From a checkpoint of a small transformer trained on Wikipedia: width 256, 8 heads of 64 (4 for keys and values).
Each number is 128 + 24 x the weight over the matrix's rms, rounded and kept within 0 to 255. Layers, rows and columns count from 0.

# layer 12 MLP up, 1536x256, rms 0.167, rows 718-731, columns 0-255
[[ 91 106 156  94 128 112 162 123 143 147 138 121 132 143 121 174  94 149 138 124 103 103 166 106 155 135 138 122 154 130  80 158 132 105 153 152 134 138 114 131 120 138 123 122  81 141 136 140 138 138 143 121 117 158 133 106 161  92 130 164 142 141 136 145 104 145 114 116  88 135 121 122 122 111 156 125 112 120  64 134 119 115 119 126 130 129 152 155 153 123 113 149 124 166 129 127 149 114 147 120 129 133  91 183 146 132 124 100 147 144 180 127 161 107 137 160  87 128 111 153 165 135 150 115 112 177 111 122 135 174 154 144 127 118 140 117 114  89 132 103 144 112 144 142  92  80 137 118  89 156 134 131 138 113  72 146 138 148 137 120 132 116  92 173 129 112 184 135 109 135  90 129  97 155 121 126 153  95 154 145 136 114 117 152  88 114 126 109 113  90  88 105 155 105  88 143 113 134  99 155  82  74 155 168 110 178 130 112 140 139 143 114 152 124 133 119 126 138 153 129 118 110  99 154 130 139 124 122 103 113 143 127 108 138 131  83 117 137 132  99 143 114 119 113 107  98 121 128 121 163 146 156 121 101 100 117]
 [147 141 134 174 124  62 127 150 135 114 109 130 184 126 111 122 122 137  92 112  84 132 139 145 124 131 140 117 127 131 148 108 113 161  90 132 138 127 134 103 142 133 167 117 114 134 149 122  76 153  93  97 172 129 133  95 149 160 104 134 137 143 151 167 140  89 118 135 180 108 145 100 134 148 156  94 144 222  96 146 131 127 115 114 130 134 128 131 118 162  92 100 117 159 121 152 125 121 128 146 111 113 145 113 146 154 108 111 139 135 128 103 118 132 128 149 140 148 135 169 138 105 109 151 144  75  95 140  73  97 105  89 129 109 112 135 156  73 139 148 178  98 127 172  99 133 150 150 189 133 178  84 114  76 126 176 156 121 134 143 137  98 139 144 163 139 145 136  94 119 145 102  96  84 165 100 141 129 103 149 114 159 108 152  95 105 152 126  96 121 142 151 161 125 117 103 103 117 128 130 176 155 117 123 127 120 171 129 126 117 120 173 113 109 153 128  80  88 173 124 127 137 150 113 125  96 111 139 122 114  95 126 141 195 173 117 138  92 122 103 136 163 124 158 137 127 106 154 126 145  87 147 136 113 132  89]
 [116  83 130 147 118 132 166  94 118 132 120 134 151 111 147 139 150 120 119 100 127 114  95 167 137  86 123 103  98 136 155 145 113 152 117 126  98 167 137  92  88 141 120 144 110 126 145 130 167 124  83 141 174 127 114 120 113 141 116 156 144  91 119 137 114 136 144 134 130 128 120 170 152 126 132 102 118 158 121 126 139 113 164 166 147  92 120  91 113 152 111 162 127 153 144 117 135 125  88 119 130 131 137 112 106 167 108  77 161 127 129 141 110 164 126 157 110 162 201 156 114 133 132 158 136 114 115 107 174 107 123  95 127 138 131 122 141 137 140 116 105 147  76 104 164 133 113  82 158 160 101 159 124 101 134 131 135 144  69 137 135  90 141 195 128 100 123  55 108 116 107 112 124 140 121 144 116 118 123  94 121 148 133 125  86 129 115 110 130  84  99 126 157 106 108 142  96 108 155 103 103 146 122 124 176 110 149 130  89 139 135 131 116 149 117 145 138 136 115  70 158  98 139 160 140 120 113 182 108 135 124 136 155 107 136  78 182  66 115 118 144 133 108 133 145  90 156  97 110  97 111  72 127 110 146 145]
 [ 81 121 131 136 144 149 168 114 146 126 117 127 131 138 115 127 121 110 151 120  63 156 113 147 127 118 132 100 146 149 126 134 144 119  84 142  90 127 101 111 107 121 107  99 168 150 135 123  97 125 150 132  82 144 110 167 116 102 134 120 105 150 152 107 113 100 120 138 134  94 167 109 176 140 158 170 100 117 100 184 117 150 167 168  79 161 104 145 139 123 120 121 115 107 155 108 124 154 111 127 107 161 178  90 162 118 130 170 147 168 161 117 121 130 124  93 143 137 168 122 118 164  92 139  91  98  98 149 151 146 131 130 140 117 145 152 135  92 139 139 132 132  84 134 136 107 134 121 137 109 104 148 115 123 132 112 130 142  83 131 130 154 156 148 101  93 114 122 135 118  98 142 122 120 119 122 110 158 104 115 116 130 117 142 151 132 151 171 143  95  82 157  84 126 129 134 129 133 111 126 141 142 194 115 169 149 140 130 119 117 133 141 118 128 112 130 185 116 112 105 140 140 106 148 117  98 109 129 154 135 162 157  88 129 138 121 108 103 164 181 121 186 129 144 123  99 154 106 142 115 148 125 155 163 118 120]
 [121 130  97 107 140 126 124  89 115 134 133  98 110 121 127 155 169 114 143 111 106 107 123 115 119 109 122 127 125 124 137 138 132 142 158 144 104 110 119 110 157 145 103 178 111 151 119  97 131 145 131 104 115 134 160  99 120 148 128 142 150 104 121 133 164  81 108 119 102 116 122 147 166 151 128  95 138  97 177  96 140 124 126 138 126 115 146 185 142 125 153 117 114  97 144 111 150 118 102 118 100 144 166 129 133 111 126 174 118 118 143 119 150 130 138 131 135 147 161 142 136 130 108 118 146 115 166 147 117 113 171 117 115 119 146 130 100 134 123 148  82 127  80 169 116 135 150 102  95  86 142 116 110 160 114 108 119 154 129 128 135 152 103 114 118 139 114 112  93 110 128 108 136 141 142 117 133 116 125 126 131 178 149 124 147 111 162 195 134 126 155 145 126 101 133 119 162 105 107 124 159 115 162 100 186 172 139 124 123 160 108  97 146 147 131 103 144 131 132 130 133 153 146 115 137  85 155 128  83 137 149 150 104  98 126 123  97 153 141 123  96 109 101 127 151 130 101 127 150 166 130 104 113 122 135 123]
 [151 119 119 137 104 119 140 112 141 154 114 147 143 158 154 163 130 121 117 129 124 121 109 140  93 154  95 134 130 117 100 147 107 147 151 156 117 154 148 130 121 102 162 149 135 131 119 131  63 138 115 130 156 117 129 149 172  91 135 133  99 126 121 128 185 131 174 141  96 117 111 141 104 139 149 184 144 126 161 119 114 149 142 155 154 124 129 149 124 132 160 147 131 146 107 131 122 101 126 159 136 160 166 128 158 115 122 116 179 129 133 143 147 124 110 124 140 140 146  84 121 115 129  84 130  80 138 136 150 125 108 155  91 111 139 125 179 131 149 153 135 128 166 112 166 164 137 145 135 161 126 122 148 130  91  98  97 100 119 105 147 146 120 112 111 133 176 128 126 110 160 135 157 125 148 129 143 100 179 161 102 128 165 158 136 155 109 120 155 175 133 129 103 151 115 124 115 140  69 135 160 159 142 101 136 141 105 101 118 133 135 136 121 113 143 105 108 115 144 173 119 126 132 142  99 144 161  97 147 114 114 126 128 183 129  67 167 131 144 121 108 133 138 142 132 142 127 104 104 143 133 121 145 120 118 137]
 [118 123 123 117 106 129  76 144 136 154 147 120  87 108 127  95 161  89 125 109 148 124 103 163 137 170 135 108 123 126 118 158 137 117 154 186 155 105 148 125 123 115 130 144  91 109 134 151 147 133 169 108 159 134 192 130 125 147 194 152 143  84 123  97  98 137 147 125  85  97 119 161 132 130 114 124 134 106 156 126  86 141 127  66 109  97 133 172 165 164 122 184 107 167 102 165 143 145 163 138 160 123 131 131 119 134 169 136 103 110 111 171 117 154 152 125 106 167  85 112 102 115 129 100 121 142 136 118 122 165 128 145 140 123 120 136  80  90 149 169 143 147 132 151 124 113 182 158 122 106 137 108  90 103 126  81  89 122 162 150  82 128 121 134  86 115 153 143 136 120 135 111 163 116 132 111 153 133 131  95 140 130 169 132 110 116 119 131 150 165  97 112 134 122 129 124 111 187 118 109 159 154 126 147 132 121 147 120 146 104 113 142 158 132 134 116 115 156  97  90 117 142 153 142 105 124 103 146 125 124 120 157  85 186  90 107 118 107 123 104 120 111 127 117 155 148  79 125 126 152 138 172 127 148 138 117]
 [123 153 154 169 113 126 108 102  97 150 136 140 115 167 113 107 102 145 115 114 119 140 131 121  99 130 141 151 143 135 112 116 132 107 103 161 126 132 147 123 162 104 114 158 154 131 130 134 104 163 135 127 127 128 133 112 135 158 139 107 135 130 130 124  93 152 128 152 146 143 132 149 188 137  78 174 127 154 141 162 148 133 152 130 144 119  91 152 118 157 167 120 108  93 133 162 123 106 157 114 115  98  76 144 115 118 107 140 120  87 123 136 132 126 120 122 153 155 124 140 158  95 124 100 145 150 140 103 143 110 128 110 125 158 134 108 128 177 115 144 157 113 134 102 128 133 146 141 142 131  91 155  90 115 166 157 114 135 164 157 135 148  81 129 112 137 155  99 129  99 116 153 162  82 126  97 147 117 100 144 143 145  79 146 109 118  81  93 105 122 167 150 115 154  84 118 139 116 111 162 109 154 115 149 149 106 135  85 132 115 104 119 119  97 136 101 156 126 142  97 139 139 175 178 164 162 124 146 120 156 126 111 100 138 145 146 128 155 108 150 128 166 153 155 132 104 128 106 132  94 163 117 153  99 211 118]
 [150 144 116 109 115 127 151 139 114 127 123 103 137 101 144 101 125 160 140 132 162 134 145 139 125 126 148 145  84 119 153 144 152 158 119 144 129 124 105 122 142 145 144 127 150 147 121 196 144 130 133 146 162 118 112 103 125 103 137 137 102 132 107 101 129 167 123 108 151 133 120 135 109 173 134 167 159 101  87 149  71 174 122  85 142  99 140 147 113  92 158 133 136 122 103  90  92 128 158 131  80 145 142 121  82 151 133 125 143 111  92 131 132 110 123 104 117 123 132  89 108 135 145 115  98 138 115 107 116 111 117 139 134 139  97  97 141 132 172  89 155 144 128 128 144 122 126 110 114 123 122 160 147 136 101 139 125  78 103 142 130 139 148 144  68 125 124 115 112 134  98 113 129 126 136  92 118 106 103 183 118  88 135 121  94 144 141 126 121 150 133 122  85 131 142 134 152 110 143 119 112 154 133 122 119 117 154 122  96 161 157 113  87 145 121 118 116 139 133 122 168 136 121 120  86 125 123 127 123 149 148 102 150 155 125 139 124 146 151 115  97 124 118 125 149 124 122  91 119 186 116 121 126 152 136 105]
 [134 105 139 149 142 125 115 123 129 118 153 149 117 145 148  75 145 188 101  92 128 111 137 126 109 118 127 133 123 103  74 105 102 147 103 131 101 157  59 100 144 126  88 139 139 179 152 113 108 104 166 160  61 159 149 136 128 167 118 113 134 142 136 131 144 117 134 154 121 160 146 117 124 164 153 123 122 114 103  98 134 144 158 145 111 132 117 132 134 147 148 157 130 127 145 131 110 131 121 143 129 124 147 133  96  80 135 122 113 140 160 134 165 173 142 116 118 130 131 111 129 172  90 121 122 119 120  99 166 146 139 153 132 180 117  69 118 147 147 115 122 172 105  97 105 119 104  81 115  49 149 134 135 136 108 124 142 151 136 146 165 137 138 151  90 130 173 152 149  90 146 127 102 140 110 109 115 171 109 140  97 134 156 132 153 118 131 129 125 142 120 126 144 144 100  75 149 107 115 134 119 147 117 112 197 114 132  90 139 126 116 110 137 138 137 152 145 153  98 134 142 173 132 136 123 107 133 108 100 118 107 166 109 140 136 111 155  76 121 120 107 192 167 148 121 135 125 122  94 154 106  98 114 148 113 137]
 [100 154 168 130 100 127  86 128 149 104 126 143 135 106 133 119 166  99 141  93  90 136 117 122 117 132 136  91 138 128 114 122 135 139 148 145 118 135 121 123 132 147  95 126 130 110  77 163 127 127 111 113 156 142 110 163 146 133 118 123 103 139 132 130 152 145  84 159 163 124 126 110 156 113 107 115 122  86 111 122 119 120 117 153 126 150 127 143 177 135 135 150 108 145 120 139 145 113 102 157 107 105  74 145 100  98 106 157  90  77 119 187  99 139 123 135 140 136 126  85 128 153 118 154 172 143 104 134 110  99 102 130 125  96 124 131 130  98 191 123 149 128 101 184 154 147 165 119 149 171 116 116 144 139 127 166 155 152 147 141  97 153  90 176 137 129 134 167 159 143 144 128 125  64 138 131  71 135 167 112 115 165  92 154 138 119 104 119 172 104 160 167 149  53 110  88 160 111 176  96 135 150 113  79  91 151 123 108 105 129 121 113 167 118 131 140 108 133 141 144 115 129 144 122 100 118 118  89  98  87  99 159 129 147 123 159 144 152 108 133 132 129  86 171  95 128  97 110 149 127 170 143 105 121 130 138]
 [129 136 150 156 145 158  97 129 112  96 165 135 113 118  99 183 117 160 145 138  94 171  88 112 129  95 113 128 165 120 162 136 107  90 125 158 100 123 138 115 128  83 146 116 156 152 156 158  77 128 128 122 108 116  82 136 143 116 131 190 114 156 112 130 147 125 116 115 141 168 137 116 153 124 144  94  74 123 130 128 101 102  97 150 177 115 122  96 126 100 163 144 128 136 104 125 138 161 113 132 130 131 146 135  97 161  95 102 165 121 167  85 131 126 138 132 136  89 144 154 151 123 116 157 115 139 127 140 163 172 125 122 142 130 140 134 129 141 125 128 141 122 149 130 164 152 110 130 133 147 134 179 155 133 128 172 138 130 120 151 114 137  99 125 100 141 124 152 136 117 134 144 125 111 144 144 140 120 161 116 137 152 147 163 152 104 174 120 180 167 126 137 177 146  90 145 112 148 127 139 119 117  84 105 167 113  96 165 158 129 150 149 135 139 148 128 162 127 109 113 118  76 122 121 154 134 150 125 157 135 134 145 118 130 120  96 104 126 160 140  76 111 148 106 135 123  63 169 139 102 145 121 134 125 109 135]
 [109 127 155 155 117 110 101 165 116  93 152 123 141  84  95 151  86 103  84 118 126  76 144 169 155 152 113 104 125 127 123 160 127 108 140 144 151 143 176 106 133 116 135 134  68 152 148 124 140 140 105  98  99 150 149 157 115 176  68 143 166 101  89 157 145 158 142 104  89 153 135 111 143 118 125 153 140 121 124 100 150 108 142 168 153 143 121 103 134 102  93 138 108 101 115 115 111 128 105  99 121 150 133 122 127 168 136  95 137 139 143 117 161  75 146 123  80 164  86 120  96 134  99 129 115 135  68 113 119 134 130 120 181  99 105 130 131 107 142 134 187  96 138  95 136 139 151 137  91  91 142 134 126  98 136  98 113 101 148  83 151 102 113 131 102 134 167 134 145 106 150 107 164 214 128 138 148 134 155 133 136 117 120 135 135 131 121 112  99 128  92 112 124 152  96  90 110 149 106 100 155 103 154 145 144 131 159  99 108 106 100 164 125 155 152 137  93 136 122 107 108 116 113 165 116 122 134 177 114 120 146 107 108 111 161 134  72 124 158 107 135 127 120 129 139 126 112 134 127 144 173 137 132 168 143 144]
 [138 154 115  97 123 120 108 128 144 135 128 132 115 105  65 180  80 130 104 117 122 119 122 129 144 128 150 147 100 171 155 141 137 108 109 157 116 168  84 160 137 125 160 114 108 131 152 126 102 117 144 129 123 118 139  94 168 119  97 149  94 178 143 126 144 162 157 105 100 123 149 110 130 151 115  75 145 119 161 132 127 123 124 117 145 141  93 144 159 137 106 123 105 153 137  99 138 157 148 103 158 124 137 176 151 128 112 121 122 122 164 145 151 156 109 122 108 160  89 133 103 164 116 108 112 195 167 117 110  88 133 136  91  88 141 131 117 139 136 140 149 108 134 117 127 113 122 116 127 112 141 124  94 130  79 163 151 104 113 108 129 114 144 122 121  82 111 132 111 127 121  93 134  76 127 113 124 139 160 152 132 114 128  84  72 148 129 137 156  94 187 104 140  90  78  76 133 114 118 156 167 140 117  84 123 137 105 128 154  95 114 144 116  92  83 138 126 116 110 125 111 116 183 123 163 104 138 157 146  78 158 163 119 148 130 137 122 110 129 132 147  98  80 116 152 146 126 154 129 138 154 161 151 137 146 155]]
# layer 12 MLP down (transposed), 1536x256, rms 0.13, rows 718-730, columns 0-255
[[118 114 104 156  90 122 140 113 144 109 104  90 140 112  98 123 132 145 118 120 154 159 139 176 150  78 144 135 152  93 153 126 164 122 116 156 108 118 178 132 110 124 127 163 141 143 138 136 153 131 111 145 112 117 104 119 171 122 135 125 162 114 123  98 156 122 121 153 163 156  99  98 154 131 116 146 115 114 176 118 127 159 147 118 117 131 114 101 128 100 171 138 109 107 102 112 101  90 120 121 118 114 173 113 117 101 163 154 128 114 131 104 135 135 105 106 141 118 164  89 141 126 154 139 155  73 127 143 112 128  96 102 154 136 132  85 108 121 154 121 116 122 172 123 114 122 107 119 122 121 117 139 154 113 147 162 107 123  89 119 133 133 114  96 148 128 154 121 123 154 157 144 125 101 100 148  90 142 154 122 140 137 125  95 110 106 122 127 106 113 144 138 136 135 115 138 128 109 160  98 166 127 137  97 117  78 145 151 160  99 126 131 135 125 115 130 140  91 105 156 133  81 106 121 107 144 126 175 141 129 143 146 126  80  73 100 170 121 117 130 170 162 118 186 111  98  69 131 110 122 130 147 147 153 140  99]
 [115 122 148 122 124 120 166 135  93 147 107 136 128 130 105 140 130 126 166 123 117 104 126  78  99 115 136 156 109 121 156 160 132 147 177 187 121 125 159 135 176  82 195 145 160 159  88  92 118 119 128 138 158  90 126 108 168 104 121 121 101  91 142 119  93 153 181 119 137  95 101 166 148  98 123 143 145 115 124 106 122 146 138  72 124 147 159 116 116  86 114 126 156 124 128 149 183 128 136 146 118 121 139 135 142 146 108  93 141  90 101 114 154  92 121 150 141 128 140  73 130 183 138 196 128 146 160 108 171 144  99 109 148 105 133 116 115 150 103 139 113  94 144 113 144  95 131  98 101 145 125 121 128 122 143 156 101 143 150 115 122 172 156 117 145 166 147 167 145 124 150 114 135  55 144 108 124 101 150  90 134  60 168 120 153 151 117 125 102 207 151 100 104 149 127 134 156 108 121 142 104 172 117 123  94  92 155 150 132 143 154 115 123  98 110 107 115 127 109 138 154 153 150 152 133 162 147 170 155 131 168 159 149 105 113  74 135 144 120 115 134 162 138  84 147 167  97 170 102 159 153 170 155 164 125 151]
 [133 135 111  98 122 131 130 142 103 117  74 114 118 119 102 115 102  77  88 105 116 139 138 117 161 129 155 115 134 125 166 144 123 117 142 124 150 117 116 117 124  87 126 134 126 157 102 140 131 154 156 133 164 155 166 158  94 114 106  52 114 143 120 116  94 105 166 122 151 151  77 104 109  82 148 137 135 133 111 126 157 162 140 107  95 139 129 134 165 112 138 127 141  67 112 105 112 107 116 116 123 123 158 151  97 142 116 158 115 140 154  80 126 155 129 155 104 107  73 129 100 115  78 150 134 115 119 106  84 116 125 121 118 136 115  84  86 111 144 130 134 151 126 113 101  65 105  97 136 152 154 109 141 181 140  79  96 135 180 121 155 137 167 135 133  96 169 132 141 125 101 132 147 160 130 150 111 113 101 106 129 130 141 145 139 119 117 126  99  91 120  99 142 120 131  99 157 136 111 115  95 118 170  87 162 165  84 168 101 118 148 158  92 123 114 137 128 102 139  95 123 130 130 156 151 147 120 184 126 117 138 120 119 121 132 130 154 144 146 133 141 154 106 163 132 109 149 116 110 161 129  77  92 125  90  79]
 [113 121 106 110 161 133 131 172 126 107 117 134 146 119 161 112 125  85  85 135 140 196 196 108 137  59 131 119 100 117 142  97 100 123 138 135 147 100 138 124 133 116  68 142 108 134 114 130 124 122 112 139 145 126 134 195 128 135 104 131 129 138 131 115 118 133 142 117 115 124 100 138 108 105 118 120 133 133 137 137 134 131 144 150 145 129 132  89 107  92 101 105 149 163 135 107  99 152 127 135 118 111 175 140 122 173 134 156 137 117 138  99 135 129 134 146 148  86 127 106 164 153 125 115 119 127 174 112 140 117 122 121 154 124 137 139 119 158 109 150  51 114 102  85 137 123 125 141 130 136 138  96 143 133 101 106 149 127 132 138 127 149 135 173 105 128 132 106 106 111 148  87 157 107 138 130 150 134 123  56 147 118 130 157 138  68 137 134  97 100 130 138 181 158 132 112  89 124  93 167 147 139 130 155 108 100 136 110  98 103 155  98 117 124 121 151 147 123 114 102 147 139 134 130  79 114 120 141 141 144 152 115 103 123 158 176 149 160  73  89 184 106  82 151 153 120 127 145 110  82 111 158 116  90 132 129]
 [123 134 114 108  85 105 137 100 133 166 119 118 110 162 134  98 148 184 118 150 134  80 125 127 148 123 156 120 137  72  86 110 110 127 127 125 167 132 119  88 110 146  88 119 123 172 132 128 148  94 125 153 115 121 142 100 173 137 129  98 104 169 109 127 134 144 131  94 128 114 127 118 136 144 136 130 125 133 168  81  97 118 129 133 132  94  93 130 149 110 116 125 149 164 123 119 115 137 112 120 147 113 110 161 125 163 121 153 125  95 131 116 104 155 148 159 134 140 121 128 110 154 158 138 106 134 121 122 123 134 129 112 124 153 125 102 102 151 109 120 142 109  84 102 116 107 118 102 103 100 106 100 130 100 102  90 176 141 123 150  88  77 147 145 142 107 124 137 156 138  88 134 116 120 148 115 135 145 138 123 135 114 143 140 138 129 125 100 125 159 148 143 137 143 152 123 136 128 159  83 143 156 106  95 126  85 104 112 154 108 153 104 130 141 125 124 162 110 104 103 119 128 159 141 123 151 142 109 126 161 103 157 130 138 124 117 144  67 131  94 115 108 140 111 117 163 139 131 142 144 139 154 131 121 130 122]
 [128  96 141 144  91 131 106 138 120 129 132 114 130  98 133 140 112 151 119 138 161 146 145 138 175 131  96 148 163 172 139 173 121 103 116 161 128 108 124 135 165 132 141 140 154 102 118 143 146 114 126 160 110 126 137 141 143 133 107 112 146 116 144 161 162 176 156 130 150 124  86 116 125 139 110 109 113 107 107 139 156 207 117 155 126 135  98 162 101 135 103 122 144 159 167 121 102 125 132 109 148  81 102 136 161 160 159 115 124  81 130  97 208 117 147 126 160 112 115 133 111 137 156  60 140 142 106 127  98 100 135 127  92  99 137 142 178 105 178 170 134 133 103 116 107 121  83 120 104 145 126  98 119 142 143 122 156 167 123  86 160  83 136 115 144 131 133 121 128  83 128 154 120 129 164 119 100 124 137 171 104 156 120 108 149 101 141 101 142 154 131 167 126 125 125 145  88 137 135 155 124 162 134 132 114  72 149 145 153 110 121 100 117  99 106 111 115 119 105 133 134 154 108 127 143 148 108 156  91 106  99 126 140 100 136 141 110 118 161 123 148 123 101  97 118 175 124 158 120 127 148  95  74 123 108 100]
 [112 126 162 146 119 133  98 163  78 145 138 128 152 186 123 134 125  61 138 166 122 141 117 129  84 119 104 111  88 136 138 187 118 146  98  66 107  87 120 103 145 137  97 122 142 121 194 139 141 178 129 172 114 147 142 149 117 121 150 158 146 153 146 122 155 104 113 134 120 123 119  80 150 118  83 122 125 163 165 140 103 111  88 128 108 124 112 127 108 114 130 128 110 129 129 151 116 177 146 161 110 118 128 142 103 157 176 137 159 131 141 176 169 106 111 160 108 128 162 101 107 115 106 194 133 115 140 114 109  94 100 108 125 148 149  85 129 132 114 152 155 142  97 148 119 150  98 100 131 144 112 114 155 137 129 134 142 143 101 128 120 140 172 121 131 144  95 118 109 106  98 146  82 142 135 137 112 136  90 122 105 107 123 180 152 119  97 120 120 212 114 146  96 120 131 119 134 162 131 142 142 150 132 162 135 116 137 145 121  94 131 165 134 119 140 115 125 155 107 118 106  74 132 143 157 120 103 146 128 165 147 122 159 112 143 115 155 101 121 117 119 139 124 125 117  84 162  79 123 131 137 116 131 108 105 177]
 [100 110 145  96 145 116 159 148 129 115 114 146 128 103 130 145 133 239 137 117 127 145  88  94 136 162 134 143 110 123 124 114 118  93 128 174 119 138 141 113 160 147 132 128 109 118 101 141 143  93 118  89 142 134 141  67 133 128 155 143 155 108 128  99 124 122 125  46 111 117 116  88 120 127 130 128 161 189 129 113  76 129 136 134 132 144 119 116 115 117 110 168 147 148 119 122 116 130 143 100 153 140 125 131  86 111 121 148 129  93 119 105  98 134 140 128 147 113 119 129 119 144 143  78  64 105 119 136 149  97  98 128 154 112 137 154  95 139 157 134 117 101 148 169 132 153 130 120 101 140 143 131 131  97 142  86 120 133 178 140 126 135  97  90 155 110 126 136 137 127 111 103 149 148 115 163  75 142 111  89 127 122 147 149 118 143 142 128 125 116  92 134 153 106 123 115 127 113 186 153 144 108 139 132 110 129 120 136 109 151 112 136 132 161 110 113 143 114 148 146 149 150  84 124 147 133 124 107 148 124 126 105 126 161  96 164 147 152 145 130 123 102 155 128 122 117 133 140 159  93 145 106 135 175 103 142]
 [147  97 126 167 102 118 139 122 137  96 144 147 135 172 132 118 122 121 155 148 118 149 124 146 127 128 117 102 156 133 119 161 115 111 124 164 109 124 113 130 114 131 127 142 107 139 120 123 132 151 126 119 105 138  92 112 152 163 142 117 124 124 133 110 115 138 133  77 104 142 133 108 150 117 149 109 100 113 157 119 178 115 157 125 152 150 116 110 129 145 142 155  88 142 140 140 139 110 124 134 115 151 105  82 157 141 136 130 145 162 140 182 133 117 160 121 138 118 145 151 153 113 115 152 130 115 107 110 152 162 148 119 145 130 140 178 143 145 157 117 148 113 134 147 120 155 122 139 132 168  88 115 114 141 138  78  99 133 144 165 126 139 120 164 132 133 151 189 153 133 112 123 120 121  86 162 157 142 149 121 108 149 154 164 138 177 135 116 139 205 137 134 147 117  91 114 138 167 117 154 152 120 111 171 143 146 146 108 131 113  97 168 150 130 125 135 140 107  90 141 108  86 136  92 144 102 123 106 141 151 123 158 117 118 100 110 117 113 121 144 129 146 122 105 132 103 134  92 141  86 124 134 123 121 152 137]
 [112  86 142 150 153  99  95 115 142 149 110  81  93 118  89 152  86  60 123 122 123 144 105 125 113 113 146  72 169 117  98  91 105 125  92 152 141 108 121 147 142  88 114  97  83 116 105 164 140 132 112 145 142 113 135 148 110  79 136 121 106 141 131 109 182 107 135 173 135 159  73 149 136 141 128 134 131 131 136 118 115 142 103  88 121  97 176 126 133 137  89  93  94 136 156 154 121 165 137 127 146 171  84 130 132 150 137 117 106 139 136  79 132 137 116 123 127 167 121 166  74 157 153 111 160 137 149 106 126 107 135 127 151 135  97  98  86 152 122 156 135 150 132 120 118 145 150 116  88 102 139 138 116 105 103 107 112 113 199 109 137 104 148 126 121  98 127  95 144 144 151 102 140 140 107 119 101 149 102 136 158 134 169 141 197 122 125 147 128 155 145 114 135 125 119 141 161 122 181 111 123 147 116 145 130 132 140 144 144 152 105 118 128 101 162 150 106  91 114 130 129 107 148 152 129 126 147 118 109 146 119 150 127 105 161 125 150  89 102 145 101 150 146 143 129 124 207 113 160 123 125 122 121 125 117 144]
 [148 129 152 136 107 132  96 120 157 145 113 125 102 133 145 154 129 152 143 130 102 124  92 130 101 130 137 122  56 151 129 145 137  93 102 143 151 129  97 123  98 155 140 142 123 141 108  98 114 106 143 115 106 138 189 127 121 134 168 139 141 145 139 118 118  88 155 135 135 136 166 152 114 107 118 126 168 102  70 133 151 136 113 153 141 109 141 158 165 127 140 146 161 138 105  65 133 135 122 173 113 185 132 144 113 107 152 124 159 154 141 102  91 131 176 133 127 109 183 170  90 117 131 117  83 104 106  86  83 107 146 146 116  82 127 120 129 189 135 137 134 129  97  89  84 100 171 133 182 174 131 100 128 121 132 131 109 126 127 101 130 116 124 137 114 151 140 162 163 114  93 133  80 158  86 145 150 121 182 117 122 156  79 117 154 114 115  90 109 190 151  93  87 120  82 116 127 147 142 128 135 167 170 129 101 133 123  80 161 111 107 100 163 126 145 107 136 128 108  98 126 151 108 122 136 116  96 117 100 158 125 132 114 132 130 132 118 163 128 153 119 132 145 156 131 161 110 138  80 119 115 135 138 153 139 142]
 [139 161 118 134 120 104 124 167 114 171 171 101 129 164 137 100 124 156 144 155  82 161 128 136 145 155 142 104  92 154 101 106 161 112 120 112 172 120 138  97 117 129 119 160 122 176 111 101 149 195  97 150 169 131 135 118 147 133 155 100 145  86  99 148 144 128 110 129 136 119 175 150 106 150 111 115 169 140 104 153 115 114 100 113 113 128 136 147 117 143 139 141 168 115 118 114 116 145 139 153 108 185 119 121 116 134 106 169 167 135 141 136 166 119 127 125 112 116 134 136 144 111 125  95 115 103 144 127 150 112 124 168 104 124 143 148 140 166 190 101  81 130 158 112 109 118 145 124 105 141 138 140 114 132 151 145 135 153 157 151 152 113 127 123 179 119 103 121 140 129 124 160 157 113 114 133 149 107 152  84 119 120 158 139 182 117 120 172 105 101 144 146 127 126 106 136  95 202 138 123 117 116 164 111 139 120 131 133 145  64  93 164 127  98 150 119  85 119  94 109 125 136 125 110 143 133 159 109 129 136 142 168 138 149 148 102 167 138  85 153 129 129 149 146  97 159 116 162 114 134 152 118 110 124 102  92]
 [103 141 106 139 156 173 158 111 142 137 108 130  94 133 105 168 143 108 147 177 174 110 121 108 153 105 102 140 100 191 104  99 142 117 150 148  86  99  68 114 115 127 112  94 191 144 138 124 141 125 136 180 124 139 122 135 127 150 118 122 157 141 111 117  93 145 138 129 124 106 153 122 119 122 114  81 133 124  97 161 123 106 111  94 173 104 185 144 104 116 124 136 130 161 113 155 143 126 134 149 150  98  95 129 124 138 141 135 124 156 116 156  89  90 101 129 163 119 156 145  93  82 148 170 123 109 104 130 129 133 121 133 112  83 146 112 149 164 128  88 110 166 159 131 125 125 131 151 153 141 142 156 122 137 110  96 134 171 129 151 150 143 121 157 124 125 155 138  88 139 145 172 133  96 177 114 140 132 115 144 102 141 151 109 133 148 108 142 127 112  85 114 139 171 142 133 105 105 150 134 110 136 161 141 142 116 104  96 141 148 143 158 152 106 118 123  70 159  92 110 115 153 138 118 154  69 122 119 115 122 125 107 136 103 103 138 131 126 109 161 114 107  94 120 170 159 157 101 123 127 153 104  82 152  99 170]]